config.toml
n_layer = 8
head_dim = 32
d_mlp = 512
norm = "rmsnorm"
rope_fraction = 1.0
qk_norm = false
init_std_qkv = 0.0466
init_std_down = 0.0
weight_decay = 0.11
lr_head = 0.00539
decay_fraction = 0.675
final_lr_fraction = 0.0
seq_len = 256
Each number is 500 + 50 x the weight over its row's rms, rounded and kept within 0 to 999. Layers, rows and columns count from 0. Numbers have three digits each. The size before them is the row's rms in percent of the matrix's.

# layer 4 MLP gate, 512x192, rms 0.164, rows 16-152, columns 32-63
090:519519508532547579497541528566515527506621535487519528514486503383465453462546488588486479543484
103:487542504465544523524412521460587548533496575450519543507477479519476530535557521554438614499629
096:500486536514454453619562495436506485489521595555374494510434437424586504532450508511347513488506
106:467542614519546517495494596552429463475538499538520516551470433437572486496435515469399534505483
105:434476486490425369528488498579472512587498580503502474505585514448528588454526518422416591408500
104:580481439528456488526548444557600506432445462435484490421399545481488401493484439467407506520490
111:504473424520512518435606521528431461560521546498518583542469523472610476471463582379506414445530
102:542446478543506446474438534461548508494558460510477535456387535477464507488510554522472479415555
102:544534506463518483510504520536526533572448617385478434483501513491515565580469513465491545480517
096:428516585506536510408460536512477516479487585530490557576472451489574464533499614494563444530468
098:486430493413452490487515472468476468574510498589467498490587475498507423511461493533603495421477
099:492540534522445469608499468469546404431466507445452531497378556437609453555400544503485507568454
100:521510509494492502506558436493533498477572408443521507510402393550566543501567517479565519522473
102:463538448376506592491562563521470482543385486490433526515557489484463558529579555462474495388556
098:468548510488565493520506526431580495488285452536503556396496479421502486564474367462456517457471
103:548559476478487513548498396456481496493497498483505523477540500512501541466480426505440486541444
104:551546507568546577474521394461461530523489603510518462619459458474477470529436470475626477547479
100:540531511483441395669570499487489515499465526507495559545430411462507467524557533562540520465492
094:451423509542505470469509456532395423562522434452501549465574597562549432538465517489466492565518
099:476473507495546405566476519433416531515474527466495450525528550602492487465446491561488524538560
096:426687425452509494510583434461450456474498441546472502546477465420525508489455528571550533494506
107:623513473511438526545514504509493589480553526453397500466409487514474492497458558450531558489451
098:547471500540527571530415548413493533533542491466518497461499498521372555456410560567606630521562
103:411593464479472460461457496535456457517548403520483471500624543576456518529457465450573534527491
113:372445471470482429456506578485479581500471419539445526493530512506385593446425371460502380509474
101:529575540496449539432488479502429499495448514505417603553512579538470485546468460373532507406550
089:474556521519445629531477479584412471578465529432457588472517556510444540514496492436552487501509
091:474579511418477500535556517486503552584537610592520520548540493451472542406493435620512545479556
104:469498541485457447505440499442490520602506501469439548522584434441511575472586458491508532625423
102:506506451505484585542477511508481465533514502388545498479513527496517489590471437514384442479559
108:601427469413510551467476508520563553453558543583460499552573487475526433411544450497525511537471
107:446373560481521472513547528638551459487517532510539553573490487451484504372530537529500555527462
097:494478541453602542476360537573465500488494574488513445474472573462396509438411518454540444464548
105:489562514488470528576462485515498462489638508566481472503455452521552532529503525495551504437619
109:499556395558535484624448470479448489616489444553432394552489518366520561338577436460389516510497
100:573419473496543483416438558580528550443508419512437524470538535506413406512473503539543553493369
102:651441490454532464477494537475593429501518531513469471487552550485462532468486484539443467480550
086:529492564509566515482483545505440502498465575487503465432472368479478576473400550522560385495559
103:536439553581509450535563501496522519579560477529478484449521454482483450501401503494509463506503
097:520522410567451485454521506347531503486564424447590523385495530455534449442459529499511419501566
104:516428476522520472489458505500484521569488454487424482520529526430547544479540593460316611451508
112:443473444502505544533552477531557431486505415434467583403520529494477531467442502425482432535440
098:586567514492468500564456504539528465456542543509508460414625408534520369475485499411564485473542
104:468590513471424417461461472475465516612472524529482492439503599418473472506544614535487442532536
095:497481510499496510487465413482482490575465493450489479407526433453455481542443601517474434565614
108:483463439511493524489504437454472496503424466564516491485435499428478433536529506535358488435492
095:577447438538428557565555563538588454563418486441494451439496492486472505432499498504517457412543
102:505555542438570549531495486549572442370463496553558463565591441448498442501435437447507553477451
102:467547518512405403572499437521523385452564533550453494456476499398523634465520451461475514599534
104:489513479558521572491536509560562513584529421514529528442522407497418443526546587509558586496470
097:531613431595492573563459518519497684473482556454464607493453489491490440431569486492548458557580
098:520455437528477507544441525642568499462505526495574569618451463510596448473593424503555534509412
107:496467584540427408571537465547447516514493466578447526517543584532467458512513542574475466497428
105:402469488562513418496548554536600533577526597522536546473509452500493481451418494502481445530512
106:419505462515475470443514429517480516532450604453485447446462479493396525527447582496444514506559
108:468459490446539571476479586376459479607493492465436532438570548563521509526591477632474493482500
103:534489512471615452532552521507502590565400503511560528571511485464529438462618460505462666410484
094:479592526532516564476520408490441407558486498562477448496470511540377482528526509540492461472566
105:561537453557552532486563496493412445562419398473468615512549520512490471508498566496483515462457
099:506495575526425516466529511512513560440501511508525489452460522496489533513551473456439484508499
102:499476474492539461534485432517487504479494505519463350556521466475456521494590431512487517509542
097:506520501564476490430443481581503525501472523478617441522483409346515505414522372484481494428475
107:411404456463528476467530504489436445495450405454447538450526345557471468485506560525455493529487
095:393473532401465530514464412405519457505386485492499538512518489486500564441456392425449520517522
103:542460482426476424578534552558444470571508446582529494465442412467457453463547612564455576450458
100:565498484478506502437444567506459575518523486519497462524520512464400564591571427519541534530433
089:444471501486509522583491427550497494514570470460531472489522454489504412520388458503580508502490
100:575546498573527567568558585467458491480461519644492424549450431517454480519569491518473541521486
091:524496517589492577510534552453557498512437493467554655456482466541411470499584479470429451462501
097:491424498615441481613490470481512525498451512469513601458527485496451465504425496495498474404456
099:534405494509473530499499525507478484530459589494545599455509487501534549457613481490534523475618
095:478498463511528536523438546522531478348489473492520490450491482507543546438475492513528509342487
093:416518514561458462493554567550484635513451491437494476553532517534494447517527457493436513494525
100:509494410484465545536601555531542490461465538451581527490494475481431417498489447602529554563552
102:500500473531571509485559482534423504578529511450531505440498579418524601510508430565376433509480
105:512505444510541465511541524466513445539548443523427520489509628510509496472423483476530496583460
104:449471477517571494511501476431517606590422464517517485513642415489506493430505487522530555442519
100:478459450553502588479489582485425550529449420453473535467486435519498458509498514470508465593479
091:589515457486458501480561460591549431493492462468529468521540528465528455484525454529516503465448
102:570447461493533440536497465495438396553486394542495470605426480449513386417413580571552492508516
097:488507402392518421490457493395464510498476536541491506439565547449465489506484435518500559452513
096:464524423519486414501488506512490441505523574525455486482589561491557428469510553552586463470620
098:524711488461526524525476549544507528458559477592506497489526442525444546517498400559579524457493
105:572548547507388517575503489515525530484524495469515563416450497513487527548538494515564531479544
097:597532514442549502478479474564453525551452439521408491541521524548451419512451524461485492519443
093:453432476557439499536480425500489555504514528491467396483415461519513406519410565569496484435507
094:422518432481593507619599531400497540616427561495465468521483461494444505534451503423472513387470
114:466515419517490474494477461487413532502498473554490514575561549428468448397426468569495446504561
095:455484577513527379457563523508589505557505485461517487452470471534452511431503444447547525449559
105:543514567533400519540451497484438491454469510460540546596458502488508547479390541491534501423546
102:534457452529468487541518506431397449457535443564462581476482464414417527489499456559454423469503
107:599455536523536484552539508551528483450505468474533429493493390461410432483427607587503487444545
104:582472512437423497505463566571505529467493421395422528463531509473458484450462476476508448494425
098:458523517505544433463574463472480453573500528597445470511515498482531423578478477472537453528474
097:580513509575540568493436501538420530530457457463480550425483509491532443466459531641489496515552
092:432547510592595515584540466596509512522544530439480510479479546501544509521518486526556548539562
096:432543529503479469460504471524526564490362574581488520413546505492507505449433509438440474480563
103:464496539454593506500437461471517537590589480456441539528518418447451568425513484567487495511466
097:584475483496501488555480496499546495588423463512492421523478518522528552497533572437453538468477
106:540591517481408474488552469544504508546460537450543501507512523361521570491567601487503553494532
109:543447470537535433580591513461484521562498531500483534572516580466506498492436494507515547530560
099:389519383620561470439500403451476478507535389635433462467476487499483596523408489473556542515429
106:554491500491439506439345505619429529439496494470466595430530560546481434496531502530538524505494
096:450521541491416512584572562489485466425584487481460502497429513385485491560507547528527562514454
107:518514430505472450505389486479422536472586452540453616484476523482565444485409400466530543528631
099:448541447394505563585520474487489455530535434578417485447474480531405502466510528577555546485512
094:493540570384550563457450471545453440448509473568601436444561445402490497489562456603493521477537
100:534503421545556542537491477544543441481484456522472494463490502455508510467501536508430466427500
098:529486521401592439518543453482484467475462477555523494573525440468466461439485532411500529473462
087:532501454551465545556529504534478452444514526476460521533445495451445543567452567496435511521523
098:519457476401485541537470554537539474482505466450513521539488474432483506498605573477452430521484
100:455517477545556405555464434467466552512579478474468498504535542421461527455441479594549479590536
103:479531428545458503489527508449520490511488467523572475469467540454535509485519562582574568427521
099:492556506487457519545559523512521485478460512498525539530545567538434444459487515483549452466526
099:482418499500456550579553464514509513531462547509492529520565532494564527441504456498460574409532
101:376424439552439403505564473407525510553432522473537525443549471424480602484491534515501490539509
099:493447636421519508490486500503554480488523396415520496378484468520418508473439468511556467397522
094:432464482481486462461505430484427550520508522532447443495509589487494488473583497627509454541516
100:485574494491457527480522389557518537551531533466441452462387545470489492524473623481458524496581
105:490451449515481526432472421446498453514585500515465498482448470465640410460422562513509479445595
100:548475528472477433556603461420497528504448570545524497487471551481536563480499517420549503506502
096:548507606522554582560480470497448486519467534444508552470521544452477510551497451393485581538445
102:474499534448463487549513494522457458460497520540554546497526476439518440473444460413466522447468
099:560534450553513575479600546453491424505505433560450556460502439572496509502489448526524408480541
113:502494467489502528506422438511490471574492545507470562503465600485559447466446531438440494487529
108:535547574512489407541459524490457427465456468609546541464520565487476545471427548548523448489542
099:471566447515470476447534474561508566572457571499512542511571466538549513505452443515483523548539
106:549623485467460497555539414485426497557488481537535534429515507545467533443484542529523545556549
106:476500541491540391476467554463538498460584495532568478505485496498548506501560509443530455444598
094:493556542456500443437471496475511531517384505486466564456483531408446611523485455429511491515463
100:557459474501541494530484544465516452558518489483477532469473472462526433519503480480539458509474
104:414501565538464535584514552409541474473413533505580455426537501502443520547567544447470438386433
098:442490473478587501484455439444432536546449422619560481559519486496532473460464541617420541460477
095:471531536477509498488438516504492578485467427563570433475447451537519436501482627502509544415456
098:468468560517492405507497522434496413477627515530506400550513554499450501397421485526478462454520
091:513549401485505443547443445483564579521502530528493566463585487449429599503509494481464461519552
108:412552489498427503448477458502472452587547488553535501547450496446355503451471444487436507509356
# layer 4 MLP up, 512x192, rms 0.162, rows 16-152, columns 32-63
097:462466500450458488547460510440576568437570538519426524508430495506470457574540602449504662409506
093:473498561560509498565457570510496485506570515471486475546476618586553589552631494504517573429578
101:467476451506451505427476539571494460480472571575493441470446542458473459501517524557543445455450
102:498523454496511458525522535431511432550565463496549434504542464512449447464516564614509520471591
107:519497424553510499549498385501446550405511460420528415487525495606508491510511413517431558419472
116:542491471489592537445545562600532585397431484590598530523469549560524418564475570414542538568500
105:472450552517547437576512471444488543514478468552528409543584464532431501585559481590575490551441
105:544516500564492525465512593476411581528539418526645561501479507554554453522467549449565503582517
101:475589580548447517559488508615506505534520533426421455531552501544575529526482455420512473584523
097:469446484504456391393488431478499476559549450484511520510525544521478501503438663465415580451449
094:469501509511425542529529443567462480475496515411491499478501448460447440450543494532394476529548
098:573562469541512568548436516490487444561543422518458463504458542561523476596498505518581517561545
097:475478535532492451518516489550532434494495520522510498483480411473492506542437521458510438360465
102:537420444548490492520485552575508502522510517413553522491449558465359515528451474552490501522511
102:513512494589535378515499515459465363519519574601487503460359545498461539556516524485594480569387
099:509552466506559502489558501547487440574480522437445607435508481564454367530589437506438538389479
104:554487580619507518504527524422492464555514468522560491425480418563478463488538474428532467483489
097:579523515578516526516519404526453540506486552466536522440474531485514547567440591505480526426537
091:469561479520480496524520556388433528442478422565449478493485482581512497552532550483448461428512
096:516445431477461538486557472582410451416540508504516493501480503468406505400467671527447480488475
103:493392527579473528475484493476466556477482488437531479550539565488529438515475454475588461529521
097:530484445526451437547518486400512555513498421460492479459482515483553514430486526476575563465448
098:505553505478483508494545487576424542443481503536499444509473586494449525486509418536492528519438
098:519471486549582567528585518501552578561578427495565478545471451611577464530508419441607447478445
110:417547513562484501567425488460494536436632481517534397498500525492523496527436549685607532518392
099:547443507439479515480488420513524594537410518470531498465505398429516513474526591468597540568456
094:463569530471503538390548451459553485533512571523499481522505513540517553457521527547386479471421
091:471470488563454485491527387580471461560546489477521470586571463388516543481523454495482413562524
107:391457521523569385511564454387490453551545518459399434567523528491461579474480455491553494493550
103:513451470461496442540474556475480407457437537404528558485465498535557515527471472508522474476543
100:532554473546472467560453424640523515579537504529468460384500493443436455529460532519553511575485
105:465491552574560507516403555531432526486491450441502436516517510479468461449607501532534496494590
095:497543557462519545532471480557464507466508482514454514436559457414458443611637510359460451504459
096:496465454495511523525506551544489459541531494445464534509428453569482416471496402545571480538519
104:530395512526552468493441478481467545532441508491539556516526515499487460496506411473537491423466
106:512437542500423566573429568499478495539397461520389521432392526550465504480557481513509520551485
103:510559600543518445475459537464563444556501498581493441468518593480469531579526554538523469499469
096:432439393491515546541561497568429567568468484398474490422502556502498369512498524374535465486432
112:529469417420486484546462562401498535496449490518487572467457424473497528471512497534466548489499
106:497434482582547505468497527484421449504553520503569434478526537484486574488525472494518436496300
110:493431538514512543538486504493545479471547606416451510532414545453524546542519477399471557521606
105:484538576448457517584475517442524492410483520500466527544542365535431564481455526497463503479557
101:547496402502449576531502522461535486575427528432606487518419513501469497502548498488427484534488
110:482485544440522516464552492500479527517438521460537449516556560446574432561527552474469491656506
110:628499473533536479520514523490471395514510548515507556490479460528444542415514475476507502500513
107:427522541477432514481509531399559474486524495479392514567540550554507540448509542566447463485544
098:520494545493455460439500466478490545489543422536486552488478593496535512539467451634449619513501
102:474522516441497468470477493452539437477441433364516547605568506475567497470523542509395555428420
101:476555557520464555432463506443483529441511442529517522543515539545460524508425502473585497444532
107:602513480453573447496527541619514519392427540529489510529530514542544446421458443516568478412528
103:575426454471520574511418514456556486557490559491410607488516540501478512516437497510489459453400
097:498501520492434536488503524521541553516523492510537560573517552452509447471641457498350493501535
104:487541547361454536427514534581431530490581528471500474481586483488663493440477511568499471488466
096:538586534476567525511481518415529430541539458536532543513538435479466553416454418463564372507538
099:466432504475467521541515545487509521506476419491497524554505510499497444548524545480576437494456
103:418445467478471559408515468583534465422576454471566533557520446512580549478432454494519534480493
103:527518509479540473565504481495523532553532545477531476567533438432538458499569395480420629465457
097:378559550525435571554445572534553542476479469433533396494522525517487492559573555493422510544455
099:544536486590375557428459514444505416589476481519534492441548567463518520535498486543543433570543
097:527550453438439444470466479478432521485470496582448481476520596436420422486380499490550430544563
094:537438445503563517451563492515546469505533484526440527479460502454468424479498533617510397509495
095:519484530514507558443482580491554498556462492454497343516510419507528557412487483543504570512482
108:551492486561506542524499608525452453437546481474458556443490499529522466530473526497560535513499
101:498452550527495419487540519475463432528488424431473525443515436530456481508458520434491552497520
100:405478540527502472464523425570430584517491509451417519583458480567476483470453519520581496470466
096:523500451470493483459518469484554602480373528494500544498550540439411593525462480543483562519421
084:632527508468542491434451542456513453441482412532466384455438490505479571463542459507411496434440
096:438478526592566512469541417418475487444392465416466513485437522520542499544546492508459499434484
102:481502487500555521504580481476462494424451436539578511635489593518419529521537479522460556481485
100:512471509481515543567469428511486528478442420431573569434512519459409526478436552595482527471498
104:502561438406541532539584475500506460518492460495556469525575458496582537531532572426515497525453
099:501545583511476614479506511517576517513613607457452459540515465495535472392476577548475575542455
096:442469434540553517417495565468519503510493533536504527431520617399542480500575542514485500449507
103:430503531548492471490479521453455460551506560535443450473600468511456511475453467498438446464464
103:444518438508475546445496430476494524538497545438546512469445505580479433429469525417471495506474
109:483479437533470561526527472556515493459534538439474513567535470519572418501400532501387490480522
100:573542495463493530520537504432466522522554512451434490564494419525408428528453401511486463487479
099:522549536533497490469502487550601507450513529422473418553480453541451501505587476462518397586449
095:477527567495587542472566481415537504480467526527640482483513490509440470573461506527507435513507
101:513519467454455468521462443536427503466520583521498545541585522454509486409490409527489512516477
098:552580457453531497514431521401572508494586531523513524519562513507461480428401471517543538447572
093:506591437445580518515510587490584406461556565522514466459406589465424499526563473526560500522496
106:518541521535461551452491517442538558503506550414419473493462488543469512457460542512496427527421
102:538503438517357466462454481498552453469451469456534532469493590492581530536533486502561468583505
093:500501472501464440458513490598558514499437515568407557518587442563464447478574440451537561501508
087:532571493493468539565494501451499611441411558463475547477494526522497449570471518431499459622425
097:548440472491472412575513460478407550527523479477549486365540531489546497395501503510507488523457
110:526473466470543470490511532515565476477426550500493478407466409529496546502402514363393492548484
100:504476558474527490575549515521430433443514526548531513544522486462510583491483515491452606429442
110:527539497361499570625460471504476526427521491617476545446421520444494583497362485497530463413481
104:409429482480513553477546498528515437524464538485502571457465505461478494577560481586455532576450
107:491472587518500511481415470555502481577501537477575408505510550511488542425528488438533498461548
102:529440508547518422470469515468513461434494540598512529432549557538529469465575521467487523380427
096:511559568553473516439545507520559503539502391501564519448456505521415534575498461487398511460561
100:451477535484491504500504637500424533419529529436506540455516531457461500479492489614517480576571
093:452509593562444480456461536546589498484525517493509446492498440581563577495581453504524492501519
093:455489442483493466510539511479472454572464520466450462561609460530450477517463464462531427513474
098:600486466516516446519526474553441500478507479468481555486487509531436468479472512472469484500524
092:470520523452520553611391540477522471464458506479648524437500553475586524479543497597516519502426
102:410434506620479534475429588437500534488514458489471491514500492520465500426539572475568434458476
109:514529477591440603500439482536503561469541519411512554526424556484554492527538446504571503476429
093:555418537432515464539442539556456481390458503527606464447568521509537492482496453493544502476438
100:448526463494494470492487528493458534510484551573458428604531430454503517533474500484428593465561
102:527481378534467519469543481454578466489593482541491477555467611425519525479409640581520551481496
105:536469526506513486587424522587444528500445438506471477471562482488580402505522459448512540505558
100:518502508568529505481586451470559506479517458514539582518443536502514459461490579434511447572480
094:465435480488467524477543581506570472477493597497504562518453593440459451540513544524527500530477
101:527492487463468486472494513455555452496512588567534512452428592452507580481506483451426619453477
099:529479535471528528502491468483443496635538405577501512571554533508515472416517559549460505487447
095:560473517501464486461474489578354451474427576415488611533520494541449522538519497516542576534476
101:450508461533481542510441546501503521465517565481564436491440597507598596477483491445521488549429
097:527496548497552482446526421457493445594488503484476476474508498513454547519542481489494529527462
106:545502554486475532486522441540554472443399480450602473467566583464482410487506537492514573473483
096:529564488471546527546461560504506568432516537548485476512535386601567495418446471545519451497491
100:560527508557506499503450401606453545521464473446485566568479580509539562460503588514396469519493
102:481490524470544486550504544536485505551494517524441492556404501520500483568464535413470500476462
103:477542535524563638518504498507452559531554475576491472566519501541508586519415572466501502452554
089:447473498449516443527547533504536479460478442510387563581573574448510540485540547490466526586506
107:514564510473537450466537556462462557446515355579567545478587491464510523461455496540474468470504
108:493446475576527519453474461520561534518514583480545489506444511551616546418521469498421508433503
097:539505508531557473513522465491398385517585498564464522507477504566536500501457458451509473420443
105:528469558535561460531460502552475555586490532546454500470525584507577449455447561594524480440437
111:421429509480576472440452519471508480588470472479495530550479444473572457558541486460481528496527
096:511531504554488432469649539497449510511510431459535517467501551449493457463462518512561450540450
105:452467461587487512518440484436570470442525575536463490455421539457545495529414536504429514508563
107:501481585496581435485546518483585512562557591462585482517501373527380473506462383498552527509378
103:590346581532475427519489492623518483423457352588515440591549498531521592477365553470582425488509
104:570518475450659568499552493456513501526533489462475490580460530459549499526479567501497487599570
108:398503497533516461457504479550540432622556403470459507411509639479528521539485431494461446482498
094:466515439458519483505541440549503562490639576619468494606535474470452599485472484604535442505574
097:528538446468427490587540518502473512429528502388503510467503484498461496526471481477500472575511
110:505515610536531492541521558470529416430416521555468449479571519507468525487522467493583496452560
097:463484537391520493497478480518548500486432481519583567531578534428513532482530504519463524540549
097:576530560525589414497508459430494498457505550467579499504497494438521486508448433513488427580477
102:526523506436427537547556552504469492511533414569620506381599519462596560546487485521416508479477
099:600522429508585510433507465493517534543492523584654548491511504417500623499517465466460485484586
098:512411511554535514511623463467488548496516512501490438463559535564566383534500513480579534534546
# layer 4 MLP down (transposed), 512x192, rms 0.158, rows 16-152, columns 32-63
101:507415519518544509480512427547540509507394539471493506527470590514482533353464565478453568452472
097:567576516447522388407471478483470497607498500533423572402491500477585476486605498486484552495423
099:540542497500562519398416520582470497473497510520511504542476567462480469572546473529582521552516
095:606433512482486545478466531476463600491507428527579403446574446520465432486454400474517495479450
101:492533421497536483449517519529522504423505503458464514470477468665456425512419420519494509448491
105:545502457533449510453522480551554476492474523525530557598469408561417432504468464525486537505576
102:591503581466500478515471514468489430431570455390547450469563478530508503480469609579569527481480
104:596506448510490405343476534410480569557529489503502552504486461482516492534555512605538475549456
103:564501527535444513474433469545547436481553505525513535424581568549454481514531534491544596522491
097:527548450428461501466457434499456483422508514510519498550478516531578514571464474443517504503479
099:476560447498552518544515540543484588483551468441497493506511564472469468497494503531477528533485
101:484540460472547446495530522481438487489484424509486469498469518406464570486487455454577468393609
096:508502517546515405507481435522580419528466532514521438433592517512480508534490528370474478410506
100:497480488481525396527515492494480476535435539542494528602485477541532493519536430533459506516498
100:517456491498484492447457506503489473467515509533443505569453532503513591537540490464471518463419
102:449550525483500566477553493506458530508478540474502504515341483507514519518501404504435514572567
100:476472463540436644531476476515474477531561450523476532598369501463495470484586504593544542455502
090:613519538550554511459494502584446535502479544572527476546452478498553520502474418474526534513382
095:528513520496500501542538489439544517409537472504503535458542487428419562584512450445418515514489
103:448609514531449483593523588526520579466488496510534450473520470464498480560558479529481530662512
103:492514564468575568528520538477493529475538532422554578471527458443452543491404575515548529438471
101:457520606492543502401561488540434520456400442443506397415596525396495397493431525441576497474455
096:535474428507481368578464573493514479476537534487551418523526478500466497519521385556543535512523
098:560475490481599556488526511490508584446501545491511420416469467494477580467534497528500556561458
111:513444506536498526434508546550540498484494459480527435453477535468580443505531622561439524452440
101:464487489338479515453505577606526508526483482464490453535529519576541589543465499509483511445461
089:535506484478499594547598548447570461476401448478495410468469429409471440484512510585443519426537
100:471473415476556443515489451595534442462463422461408493517463545478540436437551575545507444447540
101:457532538496547348583485490550521508569477537547539630484535557510566484496522533537459461457494
101:552464484475521481485523567505443481510444488454534625467507477447542459450476462518541505544501
102:550465465515428459607597484493475420469474556434528553543440579502484453447536428501496494489521
104:480531496441443490374478503474525415611603516577523493543533490500549556416506435562466418515537
100:527480438448486541536518504488513515527533472609488490480508481577495586524458442584485596512561
097:449490550513580506501497515419464496499497507522456507509431474448416443552557519587405462564528
105:523540424571500453541505508519550519542524444469476456419551474538452522388463460486457502459496
103:445553525438462497475501467489457490611533536465378449502479468509548465486511378509572495549442
104:416542445528421438586427488589516421442459484465496457483485468498505545596446461516526460434470
096:529478503493392467530436529542582428498588485441503577477490463453387561459405433551424515527531
103:562523451509509486482488481485450578529483462513485463457569515370525472500536469452494510528481
103:606481495529469454492532556609451477515474452458563566363470554498491527448417529476442455495436
109:499473567485506448551471525427614518518506471552584440556432577452545466567472538509521528532560
106:528483444447446466531445458419506463595556431493568479553470596516556552443556535540531529528533
098:492491444483507541532508491552560475446481488450525454518524503524545435493524553470439661503564
102:461480493463549561431480506393514518456507435491545512485573555469576537552624567528494539615547
106:549539561445482418533531507492516502518504479471447542423514332502457560580439592551493425541563
111:422659520543509540491448481424507433469568488545517484471528485440529432474474526587462433452537
099:460535441533479554575438565428496416464500467524572410365500434500568571513460459452421512493430
107:575451518472512510538569512560529511460469539557605515558515490451546469492484510422465505467493
101:525469521369417443428406549542466622590528486526567462490405487525478553523524461569493507548444
106:495607515527494503446505499479506509504489496513537456491533469499536530496483507581488437457495
102:504479559442412447411506527469456466584462497545422447464468477512550545560391483541523605395493
096:580531537468462467532475548651522446567543545556476511502484518505502415500456455485452497548522
101:452508510534517572470494491454534414510512559542453531529520479450557480435448614470447576487532
095:509495526491431542553465479511551473511391503560462470514539467508567465406590526515507433522491
098:584518425523468453516538490521601375454467466507451640467481549567491496527485505551456583443485
092:464455487502486496445490507439505466477517501496588658520509565487456550555510464489528460473444
093:515508541462505458502415499510505457483464457529424464516439483485488582490531509443580568497493
093:447611528550538419569475507449540424494555514551510477550507451515519505455457511531582405528455
102:487516545536456425501585498612415460479549484429432442485447417525479429479437518493600488454462
099:585414489499496526480464449497498511520511464588466599423557507429491412520465560448457465537543
097:448473535471582476493537566455512514512496545477511474475482560575588526458540658529355467484505
094:541464502483428573614536464444495470517536467538406405508523470481459419473540603532525456501437
102:537508571483509468527503462424534500577526503462534473456430499480497434460518504536456563440585
104:455481548507427531550546425442552519572430523549455522473478531539480515576439556463500603510380
098:469507540484503440552485529574516485516549603477498531417579555505638474605464551533392537447497
098:567480492479463483441465543420528553541459489456524474518426508525436536493574432488499531521517
085:491430480525490466510520453531467480541582501495503537544528501506503467560480437551477505528535
095:584509600568427553452491451436466621578505552526548549649438516511507447507523582510441524488574
096:527531494491457503535498481575613413457465482506580506502522604526416453521576499539558450510499
101:394452560499495442415538507568469415524502519553507501508522483471496495557521527539477553580506
103:460470461373548547620568402538455499511457505551524518484427533466509501556518575491484522462538
098:487597510572485521511526506414463463500521504535552457416402454481459454441469575538509513540508
097:547567401576501414481522537417524523466456489496493499426523540503455418500419469549514484549484
103:482530477542539557544604441475550513503449549414414528496513429461434542463496619407433420485552
103:514487451466481415529572550442494544506459562514498489485528485561414547519590400540427415538492
110:437519491568581573526453528494388510544531576553412489553506432543538548547423443421484436594492
101:541500455469530457498442500479491445490500512495511504490573487533531542565488497430557475588501
094:525503489480509504493486533464507416524521509478504491581536569489482471462450518552499510481602
099:463450462555439611467435565531493469507480468442393450486424500554465566456439471528531518542582
102:436506482489522472579483505433493544498441467472473605564509572521560500524513506509548521520481
099:468552525438461549517491499436472446532576521542530720436470575482485583476498456586499537448497
099:469545536508514525506519462518521441513462390473479484469520534483475534568527610539505534504498
104:539412498471495433479426518425522420483486585504487435562441549541487428565526382444466513450466
096:474538577351523462479518453448556502474443478471495395455492492537487558440462555538555491604525
096:617555490401557458480425444511468444480517562454462536444512494444479449568486483512466496538507
091:527557539579464427525471492456507494491543479507508698525540506470564535469567487471486471489534
095:519418503472531605494475510467576467543426522540414486531465448558351473514493551471500484407554
106:522547482543489537595424534444475510523515530523516403428497579523416471541491495577435471520553
096:507430520471520508507471489518507486506526476544458411504512405464501525525506487490541524484579
113:582486472486472498551509472491469554463439582545557588450581565420470444555490471575506518437474
101:544479537555501476486469424531594501505466568457456542529423546554504527481505463528483434551456
106:532519517456519510442537543580463522479498561496421447473454430512518500526441628571569555566564
101:476561443583546407571522485514541437603493503507531524386616536444478389516485504462489544485530
097:441534454494496524537547576575515518505382453471451467525390564466643474406444484421438483403544
103:482455565548538584508513564470490567457447453586553539640416504517486586529511450487542471567581
097:465591468486532466472428447453569527516466491583505402495404450559492468552552533456532463537424
091:455541496430462456526383528445452652539502512441513510505556434478508543510541496468518504462525
094:543469452460537589431431465538457508566512454392522408519482500530516533446464590533543497575468
095:512538442514517535591492510480493518565494489469558550598439506443493478510623535450512564506459
105:574474489523450528418428557501408475446522483424489523504547536552546504543441460357508522526475
101:463531487509556499482479567506534612448546506445438502489446542566473512538408479518492490530513
098:492491526481475508554529445482491489472508482568416582563485415512445567490517454529532543587558
104:502464486444562528544495519604423484425481503525452603459565490581584399533523535504493497507485
103:494405545478452410614504525416495566377543565486597430506499600394520510525481487431519472490466
100:488496457479496557546551486538555403443426500487492527588523481527489562529515442491576505407442
099:480571473441328493571580471540478442502471501496500629482469475474593528472456477438497380600527
091:529495503438444516494485445452443488516539460503640430481509491499425442433524499611450548469492
102:470534473541552565511502558510491542461420483490512548503507512470440474579412458493427505565526
095:488536567493433483523461523635502443569467464486492453450478549372514467545471479491518438480538
090:508561493484447502504483544572542496550542490540462495559461421429542537495457509496542565441526
101:530507561445448450562507495489478475486542505497495457515481477515515517511496521497424455452532
098:482490467490497499486565547589510453714479593485468363559414504516490555559456545439448488468555
106:502556500493685456533538440453558488356552505508617480551407519373526395468606543390479514541437
104:474570506530565586448444455511500500497514547486480497465479530514477497502554477552480515515460
104:530581548499568485480473516497588496496445484515404461551490482420542537562502598502565441509489
101:479517543409442514597379446478529520501458497574486495485466542522587528473453472470548523455476
097:497534592446414443541485598459512522495495507536490292497600441548420505522508461474560446506444
094:502507540576464494518524542483504510462534508525558535522434453470526517547530460503584520471457
104:466461435334462423471474501415522492494479475509402486436480449460527432565504465561511587437445
098:530507521479528552467609557440499513545434543551512573570474519545550562577435492484500481467512
100:368518459403460411512521571510508556493511509521543522503469596581545492510541509471503510480474
104:504493522513473398540544405474489536530406429474539496535523513532485420419519553507462517449493
109:460440508519570459498594509474502375626453517564517428515423533571483470538433421428470461582466
099:468532483561514428496473513371582475496463512466540455491470400456562461567387568530462598475500
101:523523527430459503526501504470505454473504484464495503498438567455524501504501490511513563546524
105:545532522480485538517520462520468463470570539520499552462554579492564540499501380485526489562506
105:496490481478520525509503488487518515529552409543588446504490463469471533383514507457599423420501
106:567518517504535474450495465504473540534483522566497511504535506509535453535544550481477535434467
106:494562552506434558459483474450600561527470495453481642534589494451526462510471348480452457518567
097:462561504467562451493507525539537464538437549447538554451502500605473596552449456413524345533508
097:430453495517537550532449576543522538442391491597531414551482479580537461497536542517453440472597
106:517483510568460507452604544441558488481483548510420545444530479473490527461554482575584528517512
098:534499454549553492562484411523447417516431459560473478514532501558462435527427487496456491557515
095:556397466396503530493477483492454541580531513491477513440492504589449448439413511436474511423512
103:474465578493460494590453499537529463511510518411465427528513470556495522501481477465603478511513
092:480462551502553400512525523513595560478495464471533537512467460447514407503515515432445419378569
100:478526476584562476530465540352499631562523499489482502462532470513500489513484525495445513472504